config = dict(
    num_hidden_layers=18,
    num_attention_heads=10,
    num_key_value_heads=10,
    norm_place='pre',
    tie_word_embeddings=False,
    parallel_block=False,
    init_std_qkv=0.0257,
    init_std_o=0.0,
    init_std_down=0.0,
    optimizer='muon',
    lr_mult_down=0.7,
    max_grad_norm=2.0,
    warmup_steps=200,
    batch_tokens=262144,
)
Each number is 128 + 24 x the weight over its row's rms, rounded and kept within 0 to 255. Layers, rows and columns count from 0. Numbers have three digits each. The size before them is the row's rms in percent of the matrix's.

# up: layer 8 MLP up, 1728x640, rms 0.0919, rows 1393-1447, columns 80-159
# down: layer 8 MLP down (transposed), 1728x640, rms 0.0604, rows 1393-1446, columns 80-159
# gate: layer 8 MLP gate, 1728x640, rms 0.0881, rows 1394-1447, columns 80-159
up1393 096:156114138134139114153142134113123121124179112116127116109081103094097139124135145160123087122110100142112137177148128132180167109118134148133138126115163107130148113130109175164112151131091131110156127098110162110078102101116118148139126135
down1393 104:126179140155105123151135128167114155153083075122165128141093150162143128105134127130117098160107154124133146133166138146118151143061100138085133113113111162116130099149146132137091120149113109087104145138140153117138137134126130078162143105
gate1394 107:118161123109125127161118172108111133189125114173113119176177113138179117133124115132158115116120183132125178137115130131131107125131099085115140107136146120157153138112108129097121153149109109087115100065176100162096159143106179130105130098
up1394 103:138120142154120122133186157128143107135158116134070134111170116147104152118144147143137149101138127118132174158094155106081094141158097139144156133145164131139124108147088156090156129123129104134084147115132138145119123097109099131120124104
down1394 106:104165155174111107142195131132157113132114131130100117139143094147098119132131146130099148161132107114135138123151160119077117081174111158148113097144071128125135104123106116088145113162108104141163174088138133110108130105118118150151111132
gate1395 093:149139132112103100116128126138138129084171170110096132120123146155110129136131109160153128112160129102116086109154066158138108106135107136131167188110179111152069123107093150147169142121100177111133106153103148120163104142152159106114141125
up1395 096:128126121119117121166130132195115155120104140169102156096169133112139123104123145154116144132149128114187101099126144112149161144127105146168165132137139140101108124174077095124109093118138142104117133124152134112106087149151135129135149109
down1395 092:115109135100127113124107135065130132204156144129098124147125141132126118125145130123103112143111146131158085128136141098150155080145087096138103140111094112106078168138146132138155147113133113191126138120158123123135113107139103053129115132
gate1396 098:136156156136108167122133145168128100085080149147138183085150183116107158123098105116138112125163153104091096144146120162160141102129095152072138136135139101124132093129143130149129097133082105105144139086146137158094125144132134116104109125
up1396 100:100155081150125113093110156122126170125119097114152152138132146142102152102127164121139160158134150125094131119160106129130127144135093138109134140134139094150134095193146091219100152125140129124142143102105192153106117123132124137121163148
down1396 100:129147151150123114149141058107135150158115114135121114145107127095169085130150131108084128135111153117112133153122117140100111153180110104119118132132152156145092110149134137101123139130135116150092124150132157125101117114127113143145141154
gate1397 099:121123142136100089140126104104180138128146173088139120122087124093147125133144118106132114114107108103112142175088093104168102143106157128132134139166121083152147099181096134104129132137136089177129146137157127130136129144140116097132123144
up1397 102:132146140113148086164130154160129094164153131076137079081138115103164154113132154130138131156127141163134110117112158151101154115113119115103146131123156085122160099133112121132137180154114119137167145153151124137145115096139160124138156123
down1397 097:134132128145127158133142099132147152092104157134131137158157170151102093110137121136138118126083127136194087108115093109100107113135107129111106141088187120153100143130103126184177096131130095131158149094133150169123088130137107151139120125
gate1398 096:177120141119140149107136170084142106164070133131133105113141149116118127123114146177098140126118096187092131088137108141151119143129162097123120107180116172082117138111117093145133156126119147130082143148147114133126157156095081153142164094
up1398 099:037187149109126161120151133123103151091131167105164167143158120133085140146131147077107125105175136132125100100124114158114099142121140128127147101132138133129126144093169151104163148183108145138125139128170107157107138143088135160147142119
down1398 102:133140099120110140099123130174118155168126073112133128166099098119160067135155132158123085119140128139108141120135098116099113127107156121080085152179146139136164112132154132173150091123145139103116137111143138092165127115131120138139163108
gate1399 097:107105096148080140157087090123120119128138137099135123104124140095150119099170109098116109122145139077063138147106124120156149105078135109115129113154154119150138140129096156110131124134151136125107121142115109141139126101172158153118114145
up1399 097:114128111089105083157168154165096132094129134104114137100132114124148139132128162131118125139132106113135135119121102140130131126114177083147144097158092128126161087154138135106130180128126127160125109107137128123088146118135112120163156091
down1399 097:108132138131111130127164128129136144137111135113093093161116143149134133116143102102157138128064092090169128161151097129154162145082132112133130133093100051125125101132160190135139224069144107152160108113125135135124102162154111116121122151
gate1400 106:108126185107128146115104147138128104130126166126118178109113117126137158087110160098169157115100146127096129185144172132094102144149179149121128126210116104153130138127097136132094082089127101139150158094138105142136118100109094132128109136
up1400 106:106157087117100135128124156159148124122121121112141123125140129121141122119135107163110144166123109121108141113119145098132099139171158120171125161145169134152115171130117146160107168181175144095098116135132176130117148092097053148118129134
down1400 106:141106080152129149149120129109135133105134124135103096107123117131143122133150116173135104148137094135110126119140181149149123139126115101127139087133166159116111089142097122159164064088110121152149134137163149149144109117115110120106150113
gate1401 095:103125130134107143112127112156140119074083124114141111146142140125118104119135113141116092096165137108172118151081180095134159131155143115098093130142063129136158131154073151135151157139113167152112129140125103124103143117134056145133120155
up1401 097:125157142114132126134147146120127128140137108167112151091118155123146103104093135144145155135138138162150083130109145107143113125129135127148117095111140130106154138129174111168125134137157128141125149136144146109141129129109170092142112116
down1401 096:114071092162117147126164127109089122142143090112153144094154124125201130085112119157130114151117127090119130130122174116144152121145100131106128136099132117118115131103152112133150145132119144098100143095145145146100135128129088107126134142
gate1402 109:157140102123178152134101117111105145164084097141142104148113092150149106117098138144118177143099142073089099088139159146135118133138118129150100139105140128117154091133126129160116104153161168132111119153121144130168099145085116125147138123
up1402 104:129108104110103127158125098093120139121173093119121091086120131108087093104130105107107130122078137110123106095135133068183089112120111123174103169137133122113121109112172110172129144162134146065128124158091136207116149120176103141141141163
down1402 106:114109180144146127151135123110143128088120083075167105056070142123108163106110160173114139123130127105116113075146116135142146101146167152121141115140126137120106136163108129141137058109131151217143112173096122136154168141086105128134123113
gate1403 087:096154090109104160104134132162138139156130077139155091093125117118136179089122167127147113162111122104166120137077128133130157111156125130096117118122119093137135137137111149199071155113120153138102125116142096136119129146142140142160112120
up1403 084:151126119082104105096097146141142132116144070131152123103128156142108142138136130096100118142134149123154129128093143076138107133118099138151126123116134133153113104154099105171130145118166104089131099119122149134119126140150103124137101101
down1403 088:121142171142071149115122119109152129140096173110124109148093167143118063165130111114143137102112118127137127144125148138112156098138120143106148111138136104140148148069167120148146129085151120114105102147143177086104189093154146160118120135
gate1404 100:132096128151091121155147096145112116106125166122165120098137095137126091080145092111131137121125110115129126134112094131168106095126157120138150121129144110170159128108099133115151111115122140113130122128088123079146133150095130118124140102
up1404 101:162084139133117125205130130146119148154142124144138133112104130133125117109117124138102144075117155138077106155156083117127120107171122134121133126118110142122137082099126112124125139127082152096095129142131125110142127121143137093123074142
down1404 104:107099162137113171144119138134114144155170133140148115091131131139148127106135133096135116140111129142081142152155114138138170121159100131145125125130109122113140092127168111108133111115135112153134141121133099120146138122128148096111105136
gate1405 104:128097114144138122167151144133123147112167141087087114099132143085165120139132109152113140119096169134120172152073152134146128129136112138084112118137124147114162114152096124152121119154125118144144168143151128160149100152134114108127126114
up1405 120:137108077139136106110153100135139112141126126147118128133130103158126202105137099161098126102133110105126180104114158154099148134147120123127133139140101162101123124145137136089162104121182121162115131092126128119141118144121107129139108114
down1405 117:120111138079147151120157138106108156138128115118077147133148107115142127221086115114113109170131134105149147075159100111140131192111159108130142139131106136153117097162139131156126098131114111111148115142132105120128133128124117131106105105
gate1406 099:131144123113124126137161055129114117152126145146153171150120098113120120161138119097113123113130137164115095125151159129172110111166139133139121138152120117132165144126106134108093167124136138128122123096101125111148148166119129118142108145
up1406 093:141091092093102115143093117143068132167144112172153181117081146138117122109175133155151145120101138173077146107149121101203118134160140104145117121095137137116145113137146121124116122103147121134097133115146151137133103140105078119150125119
down1406 101:112168132162118119107130131167145131130121092135110118133122121113165124161183157101147167151109129103112087152118159087137150137091138133106112091118169156100076157098145119176115133125110124128139145145113114135143098136126079154119113129
gate1407 095:132158112137142140188157131144200118075143113134138121157120100156090078106146117109165086107138132114127099079132138148107128169164105119120135086211140083149145120106143139115070162116179147132140152120151144155104102077140121110110104108
up1407 090:130128137129144129122133105136108118142079125133088133105105162110155101100142077150151132144159160151081132126146136147147075129132180087134190137126150127130109115115155123100137103184098170138119132137108133149156057115095129119133144131
down1407 093:127139150112161146116077167146094131101120120112108124088114125139121121151160128138140060132179149141115156149130124122104128107137126163123113102085135160150126085073157126113104124140102160131160124139120099143173119154107076090110106147
gate1408 096:158125146123151148055140114104146147130098128148137142114096139096132157090085166104070091121146144107127161135094092089081139118126149134101116122118129121121162126095143088109107200125090088154144172085111129098160117141111134100131107168
up1408 099:092126108111128161114121113113118138129081123160131122127114160135105085123140140165131139120164098109172108126100165127141166112130141127137158126121147113113167180126125120161090142151104143115167153113102144132128165130115137158138124124
down1408 093:148143111105095103141144123091086180111089138095124129082166157136142141110148095123126132109114137122078158120086097092160113102094138118155140146078131141162152095130146129140124123104151123142161147095162114099146120131127128120080096076
gate1409 104:125148120115124152113129115149163117108164131149112155162116122089121086106161136128143143162103108106106117160132105122139082129126123106166117152126107159162127142120166107093136166109091130084143136138151112153149105140098097108130163140
up1409 106:111125128139157123138124116143118133172108137095095107141093150105122113187130156120148132106106088126133146103158156178125099120095148073126093114126126107112115125133135067095137145104098133137185100124154133145138115120082140105138119116
down1409 110:144108115074125103120095127128133133117136093118111143167133138187120149131089101149148079110167109162146166105125141161174111089112139145160157107133129102109118099140100167128137160104120120101096168137115131166123117104167111051129143142
gate1410 104:116164101115127100162127107149179143161122149124123109136131123127113116131070157102151111157114103135173165097110140125167125114165126131109106152120116105139143101078097116154157146112112134125099135065115189119161120121122152135125096113
up1410 100:163122126168086171126130125113144170086133117148157107124127163139098173105129105104111143110124121132127124157169109122134118143158141127139095135166141137109147091121135139150145110167103074116123123128120105157127142107129100153093097138
down1410 101:155134175083173140132132166101100116168123134097093096102103115079130096118104107108111098156135124140107124169128116127131125127132112127124145159074167118127114144150162141134087140106111121108133147154111111128121139115120159078137173102
gate1411 089:073156140149110080161154108114195141097110133130091175150091176136153134101140124111155126142138098138083172126154159141112126114074123136128154127104120112114130149128137145115082110146152110136064115159146130148102169132119134114132152129
up1411 098:182151169134126115118153149113175151142120153117144115095111147068102121106152131109077126116167108146091129149149114092125126092125106107074109145091126194128132136094157134122134115086112119114143131114130130161153119113123123130125107100
down1411 097:115172159135108138093142118151116125131081160112120157126137142127166107159116110132142149131158118130118163104120120124174112181077151171111116099110138128113067126127123111180124146151130169109110114172115145143126134197120075128102113165
gate1412 099:129164125133156162130083137123132118146122126140160135155099134128098134102162115147121178173155081103140150138103137133114145129101116141119158098155129168145157139135138127123169159096162153146107119135140099162120106099121135113102134095
up1412 101:129096172144105125110123119140112126100097173142103126115111138136150124118098141140103117139102115140146152103133097138153123131129140111082088099110080123135163163179111087122118145149135125168138125147140101152151189157094123089126140129
down1412 101:149094153119177168150176112125117108090131157121113148131127095142191160112136117136139109125150172119133128155149165152118121154121134121088113144095114111138087082123138094103089148162147100096148140126113146136154111178125087110141119117
gate1413 104:062114159138149173166137106132109158121105142109130135101121102101132185150148133127110162195146131135126114172157121147146146144134127113150124125116141155135088130128135127138150114127118165123104100124118144080166132117133148131099102174
up1413 103:147146143175103133071114147106130154141124129094093112098140168142104101134154126174146138141109156091125123100148165148132158100149121152131186122118125124148147141142145157122110098087175101201120112143082122116111128131117110150125122161
down1413 096:136112130070133124187148136116135114123163137145106094144149147144168159126081148099098133139122132114115145096099127167136159147122199112122116131167139175120098131110138118119172133137142126115168175101100121126114125142136131158120147107
gate1414 095:158147114110141110122116118120094116109130110115133127130128134132119131115146125133132143139123152142138136099176157140154122132071131136102114120107111121116145105140132153113089162145125083109103146152133164146097108089115164133130114125
up1414 099:115120132106150092092110098107080119151102161138153108136144097154087147161130112146113126129146133141119126099129103105126149161123123162125108126120108148137161107153144144129105141146159097140101138135105155109128074128143161139130123152
down1414 100:146105114165087179148100137155106128153138180153143143124160160142105127143123098139129122107114167143124078127044155110123128096134139119092125113147152149103120105152109142147167120164145142141114103156127112131116098106132119116123116118
gate1415 097:086077138078098106137143112091088128129105160105127141125122137130131164102096071092153111139110122102122115179115130131112093075149130136075122164124126104116097113116115154100115147113107171139140115136121124112149116111114129111120129161
up1415 099:106132102159147138125110097119152144159125145111138163104105064094153127160146171104111137110127152129131121133122139085091153136088102102139143109146123128097113147150154099122126118156137108158145093135105114149104147121154135130126173139
down1415 097:153116147166127139133118156098179117125135109127142125124142116136144147055170174095117077180100132137086136111142138114119085168128103100144119129105134111158135091129174130126155139157101128138101109152151144119123100175109144146142121135
gate1416 103:121104106114118149111082116147125112121139113132144111133076131155144149140110093113129100128147110154137145060119109102143124105129120115120050122103115060112128142133122133131132149107156100132131130131114128109095124131122095132159138043
up1416 099:144117173140156143098201132085093155141114132119146128158138092140145102132140119131140120163145106152104147136147168147127103155156096172140148122144107129134147151142103108143141171115113148126103122144163164129118137146121137137152121145
down1416 096:099119094121103159110114119150122130104135140115150129150142123131102179118103104137125121183097097137121127120126116138139140128196137115100080098093140131200132135104151153108139106149180151140141135150124150165111111121108129160126177077
gate1417 093:128126110086133136143162137136122150163119144158120143140173144139153146101156167141145132122098150147088127166139160148139157112120143155139112131144150073084102136144153109137144112167100119108131170120100177118114137095168114102097115128
up1417 091:131106142131153098144084136130109138105124119153112156152145136116096093102121126133105136129176111150080148161148113117149175063120113150138132114122115112141124146106090124121095135141120109085115086156147120111128105145122128064095107177
down1417 091:140141132158131144143163151072114107133105134132159133145123106154115153125140156092128103108061123111148128135146092148165114104142086108097134168125112158112108159103123129162151130117144125145144126086152110156134149186128120166155130108
gate1418 109:138059147110177102118124103124122105154143135130084127106129125124135051138107104153148141117102128141132152161146129128129132173135077123150133101135138101113147152080173148119145118105119153103175131130105131136106090114164117159124129150
up1418 107:123116131093125109111121112099151145152110126106109118130164154084095099122105122176118160073156115099118147139081123117126112136136142123172170172135143131136138140120166115117155108109115148118129114087131148107139108134165152164089121163
down1418 104:155107136123139083145125104148110114116084113127096147132133121153108076192116113155111096140138149138124130150119141152125146110107104109173110086139111112154135128080094129138094109135088122155130126140120127158075122135128133175148127126
gate1419 108:135135160142077139122088127115114124154127099134154087161106083142152151161107121122116086105120102141115145123112121142148151128103134078139140137107120146108127164084144115157109140131148144087118156154108112127117154090097121091166139118
up1419 113:161131127124134121107132151153129129156119125151169116080127160116122115119082082117149088128127086150152104176105116147180135166144105113126106133128123160154119109138124159111105140108152119131125118159190133126171128107142137122170104119
down1419 103:122114118097131116102092129108186116121108097077091158125116124131118107125133128115166140104124062059108090094092121130127082129143146110149124116118149146151131121180112125134088096093133128122091136086150149151113187123112112116153173164
gate1420 100:136143154158134139099122172148162113139118107134108115143103137138118079137107157143141137147136129113111118147115125143110104117103116119115128194148082142146101122140152067115121121128116100129152149141143128154143110127144162140112090123
up1420 101:152092093081153188103134125115092157131138141133098125141131093165129157150137139127105108162151181191164119122107129113094133157126159099084135169113098127135113126105142094090079126148135132115125133082129128142136093093144117096141102149
down1420 104:108079128121109116106112136109139121102148119133135104151154132100124102135141111085106155108113164111109147118138146145133117068143158124111117109118138136109117122178154165117146088103132121124082139105149138102112116131145129126155149113
gate1421 097:149167178131120133099108141145126139114145123129094106116155131127138123108159096181134118134099164147138110110109166112168127146080162135151106097117187133122130123133096170129134101141102081128090149119096145078082090096112175130115151112
up1421 100:108153122115143128124085127130091128149145180137078145132083131132104146156149114144142086135102102115157138114102131138146144148133098103094111114114098144149188180143106161186107122123165122147155141138126137157134108162105150136127127182
down1421 096:140103126113124147152134125134140132149088124108138100135144125118145104100126115099101135137115141179150171119171132154122086098098157139164129146144121139170155150145105086159170127137138147137113079190112103115120126115150120138114122104
gate1422 102:110145131110153115157175115131162078116131161150133136115146108149144146097111149136119132136149155092135146161171156105118114160093155101127147080150098111093103145125107141143165097110138112128115126151125136156121123118119093124123112134
up1422 104:142136104151112141122129160131104136113073097136102071153088155132098146157126177104142140134111117142132118144106111134131183081122135153092113138143109097122127116105125137087109099118092186126135109119095148109123148107115134152106141130
down1422 101:094145132138144104127123128139158097106160169111150119104114136160135153114084102142102144085132142069150147103159150154123115142116109163115150121128130108153103143114091150122121141166138137119121124122207136107135098148152119153105153100
gate1423 090:108073087103117105181106109128155124104083130113124118103118159129139147177125132135128141128139107146169112120133126176121095100112150131132133129150095137102151149076133123132132141135107127120156141147137123139137098106100118079123146134
up1423 091:163168149127114091099137093148110096108084125129120137108113124103118124150104153154112056146120120105121063088153120161087128125125137081166124158159138157103156104157113084127114159147099158118141143119102122091067106142120145107129117124
down1423 091:133139165128086120059106158099103125179114169118110119155123132123129126127160114150161119119147144099131149122127172117135117078137167159130136147143104143151107114143167092092142082129142145160157103118105121132145110107102112159116112141
gate1424 098:104111114112153126133135117158161128092140133138130134166161130084149116157136099157135133092147119157121137095103143095115115094132144136069110100104122090085106137088081064113124118136111170093141109121146143103141124152114157111092117131
up1424 097:158149122088157135120154113149106161132139080114124185125145077143112145195095134128122120145141170133119161121130083144124111130136162163113154152165123137148115148113101114123147092133125134140107085132133113108127120143134094129112119154
down1424 104:160127142132153138144123129166145114118151102127150150140159126163106143152143151148144116112152138121102176121140150134084133185138182137138140156119122127127085099137165074125165148148077124156106128151104098086110140154125128151123101132
gate1425 098:134129098130109112095151115118089147083119159161158139173180124091174127118118123156167116102173145095140114153166093146123101120136065159055128150091161129133118133143150129163111139174149107149107122107129106145145094133122213144139155096
up1425 100:149104133134166125134115095128118089109087107098110144124135121121114130112147133104158149140152112112125149109164162121113159190130125120143104103117105120104145150138180099169111155150179197099136121145116139103115142136157097130130121114
down1425 095:177155152104094161137149146139154160118120163150127120117110104130132084129125127113128126141153107122122116168162138119120121106115149174109145158132114110137135160110069150081065129123104114146090102132127137143109128133151173115134097156
gate1426 081:139082157171139168115137113149098140185156106114137133143156120115132124148149099130146139086076137156156118125164145118135117157155108151138089111113099132142124091062129171115101115132195156085127106117120142141175134133135162075124114141
up1426 087:149122094112117076176105163138127141098135105102176160123111109151138139100123127151130107147121118116130141146111091152097116098098083114176129138093120152148113146139118144136109150111125134095153172170111149097104153077106112171174112107
down1426 086:160130107095087127143133138124132101072172125157117098150120159137129100087148143083100135147116167138130129160093121121122082148123121149155095100132155126122144112103172102146131114152090099114136114095144120132121109123140114133145144126
gate1427 092:138143150176164101142093105137110080121102082140102127105091152080118127101145150104079138145129137178127155140137134157131159175148140142091122131096152129155079158105119125095121095140146129095159141153153130123121092137161141095150109131
up1427 093:119139125164162083140137152113153124121098139157117133138087107167155126128099154110094131134131155125091121099087133128117116184152132111141114157091114122176165163147072115146109134155128111125134119147133139081157122116095142136123150103
down1427 091:106098149132143113103126100162084094143124146090129146112093098134093121137128115165138166140109087189090098100137167095163133146159061156140122137074144128126135159148110153136173183102148113122176152134126131100103116107117112151149137153
gate1428 105:131101101153127148100125151171126165174116148123132080145080099143125153115146143158139120124103111132175110150173149126114129136137131108111151106189154121155128153093147127130114137073180110173119127180152166108160168067124121151119136090
up1428 100:125151100132091117134145114116126115128091081107139127116125122125134159119196117112146164082109129131131107154169099131120123173128159147144165088136121099131180108108108103123157105080154135144117143148141121128114122106130125129098126118
down1428 107:107114136125099151137128125159144122107063150181108112110119144115127083142098123113146176120087155192122097133102141137092144103104160094047113131140132108158121114113173133155154176140144121151133126140122129118115131111105159114117111145
gate1429 098:064134138129114132146133142147144103085123109134134121103104091112078137139187163152089124108081149093121135127117125142183129178166126089104150130189156096119155144123118136120175116091118110102163118163179151146113060138152131155109134149
up1429 099:127124152130149113125091147139147137122150059135187140140125094137145117101174137128154101123134135080115149138133093153156138138099116138122107152099174118159146105134157149135134064102130132106133107135104118108135147131117108136143159120
down1429 097:148130174163076133110141164158176141125165173139130143146158142118126143162112131113141179153118111143134086081118113147120129123109122154114135094121117119150111148137135110095139129130163135110126102151120132121106120143125152109145097131
gate1430 103:165169094142109117135107143147124136101122114115129173101118114131125174108122095110123113109096168127100131118165102119100132140151132090119155151142133089120142141116161138162105141165101102118158118154123152136101097092119171112129148117
up1430 102:125173096083121121167156114085146142136128120121105125117130109146088147148159125138148104091148120125076093091130117130131154138163136101098124139139104146123139163189154130133105149179113151106147108141103122100143125077118132106165145086
down1430 102:132122135117088127148096112152163109154110100136073091092164145112124152134133109144123131127114147197117149159180171151113056161113128165138111132150156175139142161140097160102170134114154184133137124131120124111153117138142149168128142126
gate1431 101:086154131131151132103138116106094154145146129127178124122131151122134177143111103115092114168093097093123107121165094129198112112159146129105111163124105135144163119110107135110143105129140116118104107147121152125134102091112131112126129110
up1431 108:102183093129132134116128076111130149174141126137099165156141106175134112164138120163161103118109095149110134142071154131130094171122159158166149124136145145138145107116160065136106161095113130139098129112105149142111118082169094113154136140
down1431 099:127098140139116121175123150096099101131077172134138107088138166127138112128143110079092128152150152142106125136146140171141158142175146102141076141111116143137150161083208113131138105153137148163153116144140138121133134140165193129104154142
gate1432 095:120147085128087139140116099094118126111138169102152129130161132103119163099093120149139168147121126087136112162136108128111169150086094150123166144117129114176135147135177143161128144113134124156128169126186112121154079161055096099098122127
up1432 095:134099173096137108124163105122095089099104119114127154149130090073125122166140166119135115130155128143177115132165122176150081118089111096156181071145115119190133109117154147127155138119124135100138162049116131155102169131130117135073156115
down1432 099:142103159132128072148137096134140114077157101138149129129119132137137114147148123109148088100114122116152053135166089150144107117145121128159094183113132093123100152137133128121172117110126140071112097110155176102140166117110133135174109114
gate1433 100:161183107144139130115079146124181138119134143126148153096106103124108078102164148118140089088146130132101131130162095147121096108127132123097163135149106130150127122137108097143069100094121115145109055161142160123144169157133135132092076100
up1433 103:136089136170123122131119093120144107136115101143069145132140138131135126139126097076170121142114120136170119106099091109108120128166093125155093130101138122135072121137111107077135148101146096136119165141169130151146145099109087131141115131
down1433 101:139149132135184156112094135136136148119110102145139111102124142134145108132151178127110090102145134181118127120164157144115130106121124110113128086108122142108144082138122113112106107118079109146092127121070116131124115159151126155126167110
gate1434 105:073122096119140129114170099141156162105149176141111130090132160155133097154096117116122173109117140099100149119141154151100092130126110097122075134160149098126114196125117135134111156125136138129135140098121109158161101145108100142122160144
up1434 106:138172147136180145117146124143152131108121156164142147136118111171119103103128158139101108117148148164122136175180145125113113140144132129128093104179155110143155102142140116112162143087141149095122150122174115139132129112118071141175165121
down1434 103:109135163113111096156145103116150153121146150129123044135153126143082140134150128111127150165119156088139093155137166137135110147112112155138134077127114089104177130133123132110115127125126131161136144158138130126155130107112130124197104175
gate1435 101:150148112151138145116140132091094096107116126123141097142092154151126172113079145134111138161141108126147121120164136115162149160110150126108084148110120132122148113136110166112107140153088160120114116132125133104131129138139099118096164132
up1435 101:129122102149130163139132134141117112112128099108137129122118105094104081164126106137125115147144100125105183100133068129166114134137113109148140163144114178119126126104140086109138102128112101122175124102128099123115143163131171108103173120
down1435 103:123123148114105164116143154143136138087080117153149126126118133139112077105096149107125091106119144150144131105120114102130150123115138198117102110134151092109123140117120130142153117128124111105113136153119080132129116161133132149122132132
gate1436 094:128090118129118087134093122146138159115127142175143098142154123105128130131109119150147149156155165120154134112118087143135130098116128115127190138096124114118151135137158174147155107094168067145131128124144141138153138092163073132117135097
up1436 091:100111128112095145107123125145133139110164123120128121122141095124142108115097165106125142126109121128077122149108119073113122126133114087109149130129102092107121083121120141110150105133123119184144110136135097181151160096063124137107169134
down1436 095:124109117127106110124168148071113126117163124117135161120144128126111134102105155141119134143112104146090094105107162123115088156142198109096150135154113131087153111125114127108106124100108185122149121145089114161160126171116123107103130134
gate1437 097:117130137084107112153091111145099136132147094089120160138135140110123132127144133121155138116106203166135142121129131156151112114075139116145127152129142109141100131126138104144148142146136109122121144126086159113120114117113141114114114079
up1437 098:121121174123099148110144188159142119149150149149141116155110129125119170086117146105142103085132113118152094121122076151110145140166138133152117126137099137127120130085127131131114136143144142132173145135135084074141115143115131147120161111
down1437 097:165110109139109147127160118112112114085131135089190122132118120114118064174096150130125151137141116167126138135129138109106110132132162119134149135132189105138128127144131167084117176174107079125124093121072061135147104140113148140126135152
gate1438 102:147158134121120098108170114151113143131100159116148095150091124103125097094143111186120141173134097104109155125141140125146143137127168152136143126102138136109126131107162129094137107147127124122169146180156126138124173108074094160094139122
up1438 102:123164123136133111105139103177108144156138099135143133154124103103084163102125132119103131102128157104128163086131135123149101152121097133150102102141158119118125123145159154132140162113137166127147122101138128151112091139095131111075218158
down1438 103:139124135125128142136137084169142087100104126139098066113110142156137107082121134143075111102112106135150103110144106139157127092120143157123128098142190168152118141129121160134109160095138110134103128114141111115113158118119126108131116142
gate1439 097:150164160129122137117118168164120117131120104143176089114111078152120143143117106142128167146118107129131138135099150100136116174135119171113123142130158112124094134117149131133106113092172170128108102147098148106164106143162134159112158113
up1439 099:125122102147110124086155129139109092157106122132160145111066141105111166097161139150128124108128084136160165126093111188131149116118166068099143110121143101134097184171142161069110134137184144161104144093141112177140116101108149124152147153
down1439 093:097146136130129106140147104071157163111110118158098120127146090142141101148131118177144147110095162153104124119106068127114143115143099167152110081166084123129097122088118168146144107114122183114168122153137102120135103088110125099100085126
gate1440 096:115141105139114103162104134156122129115158096115131131152116118114114155162103115154129170130124134121145148118103119160115106124165110115117147126107124122085141130118121169129106138138162135152163107120157133125160136127107120112130123098
up1440 095:147145067157064076095129114104141147097121123130147073122143115162103133140120154116135096107146136144098151121113123143124162072117127125138105121118133155147138111127175159122084106133145135101096120158120139103136146151156149121116123169
down1440 097:141131152149128121148125114118093157153155166157118108194155124138155134120155144158081146128189167125119120167132127136120116123125127164186165109059094120153132162129127091104101128115104104095112122151175112118118155126152161120118129125
gate1441 107:114129145109090147113098133112123111162159117172178128130099179155088137105133158104151139140109146109147129123083161160115161126108114123102137116149117111111133105191132169125114150148123133121118121132105151119107120126149097104117152135
up1441 100:094128127134121152131108100116149113124095104153102106158124108117121138171184174135096132144123135174136115143098149146102142073158152139170094145099157118158104143087140104112117134139144132118131124141111130122228167145121065125117102111
down1441 102:104095142119096139108137087129136147139130110116108127153155095149087115102168157141139126127129142141143156135109102132141142109157138129140130111131157112129094156166131141122185137159149124102122130190139141136147110141160145129130152088
gate1442 100:121147117171167122106120121114155180156140132086110125137175100103160096134132133095116109119110127146143118152105128144168139094133166093080136126089138113107108107112111118161102125162121119171129153189123113166100169120134138108137119108
up1442 100:101087088167117110114128138105095061118146115134165160104125130142191124136112110147166143141142131124107126161150157104134119136143129138152156139164133138082123115140168130179144128101110165137113127097152135097084104130148145121131130126
down1442 104:151137132038110115142129115142089120150119117120066111129105137125124152091142135159117144163123127142130157160141147159155140104158116147110148130137134145134113126147117129153114129137121135123099144152125098140097115136123152124095057090
gate1443 094:141137106109136121176118121111133147120124128147107100140139116131115120121174113106128138154094173147155086141129155094144143095116135135138128114104122147159126142124140145142139139112129133123121108153110107098141141123125082150098162115
up1443 096:127128158161143118132113117142105168105146104109142151101118122125129085151114110151111080189122109126122092110121128132109107128136177117127147150126093122100106140147081137136130100136127133072087101149143119109102108091122149132127140123
down1443 094:081125122119143112148062090104144100126119093112124114176131119133131093123096095109140145159177119109154181129141088131091127119139083148092131167137142094113103097137145133076150150124128123186092103104133136103132121134091140130155129112
gate1444 112:105135180153157140071132123144104126126167145162109106138136103102094112145134123120095141172110118130139136141123119155118149147111101156122113138113158140104077085103144098071143152116144109107123144120159149129163148134126085122138106131
up1444 113:116140141132107143094139128117141155130127106126067122135108096118128080115150174167115125147131121135161116132109140110108126116135125170162122117154150157129129158117068060132157095136098138109157165112143117120152109151129121145153135111
down1444 107:149125111165113182139062141149116129138122138139162121153168131125104097059126109121114126129135123156165148098144128149118130119203134153123141142132109149184117141137141144094175094139117133127116130151153139129113116102086113161111063140
gate1445 106:074140147101122132127173122120108142145098081076144127164141129137114142134089086150138149160144105119153129112118168146131122132112129156116102143118088129141137155136117126142123157114134154124149125133090140150105099126109150107153165128
up1445 107:157104140103095138097080140122127106135126123125104154096116119095121135118127141126097128136118146093115144137124119110177128136153139130116115176197113148076127131140127165157131127138102126120151132152124120100148154149135147125084119182
down1445 106:115149130129155143150158108124128138137151112106109146102116092114123152120119143099112157104122131189167129119150084083138138150152103097154127121164121154108142139154167124125085113092083127108123151121072118136162140157142118101146132119
gate1446 102:122084109141124122094132133108130121097130100147106102140111115113120127114147144123114108169129110126129157084109143100161111139142104104148129119115143103142113124114116103177129123101121150126137127124186135159123122135141151121160141145
up1446 104:113106142114161124144118123107139153076092161115124101107126113098143082124096143124131129132094108127106099137129128132130105140078164160125149110103125125081104152146144156118092100122131112090126137151128124129117130119109125121125130127
down1446 104:118147149150093125102117115120157118131124144110131126173133133132158124135131114117140142107111123132130099151106133120158140130168112118067137165166087097171124130111132146125093112124115138133116158105120121148124151118068136115162143096
gate1447 098:110125147114148098127100149121125123142119122131132122148091143095146088151137131125123163159145119122174099121109146146160104117079115098089167126109148169138120130135105099097122119112122115135135129083115115115139132105103090134176121092
up1447 098:142124156113113127147113165150098130180112090118095134091132093126116129116105147091176170156116076104114115173152126172157118146084129126181136112089125117133154162125120157176140140135160142113148113154111047192108114169134119147107133125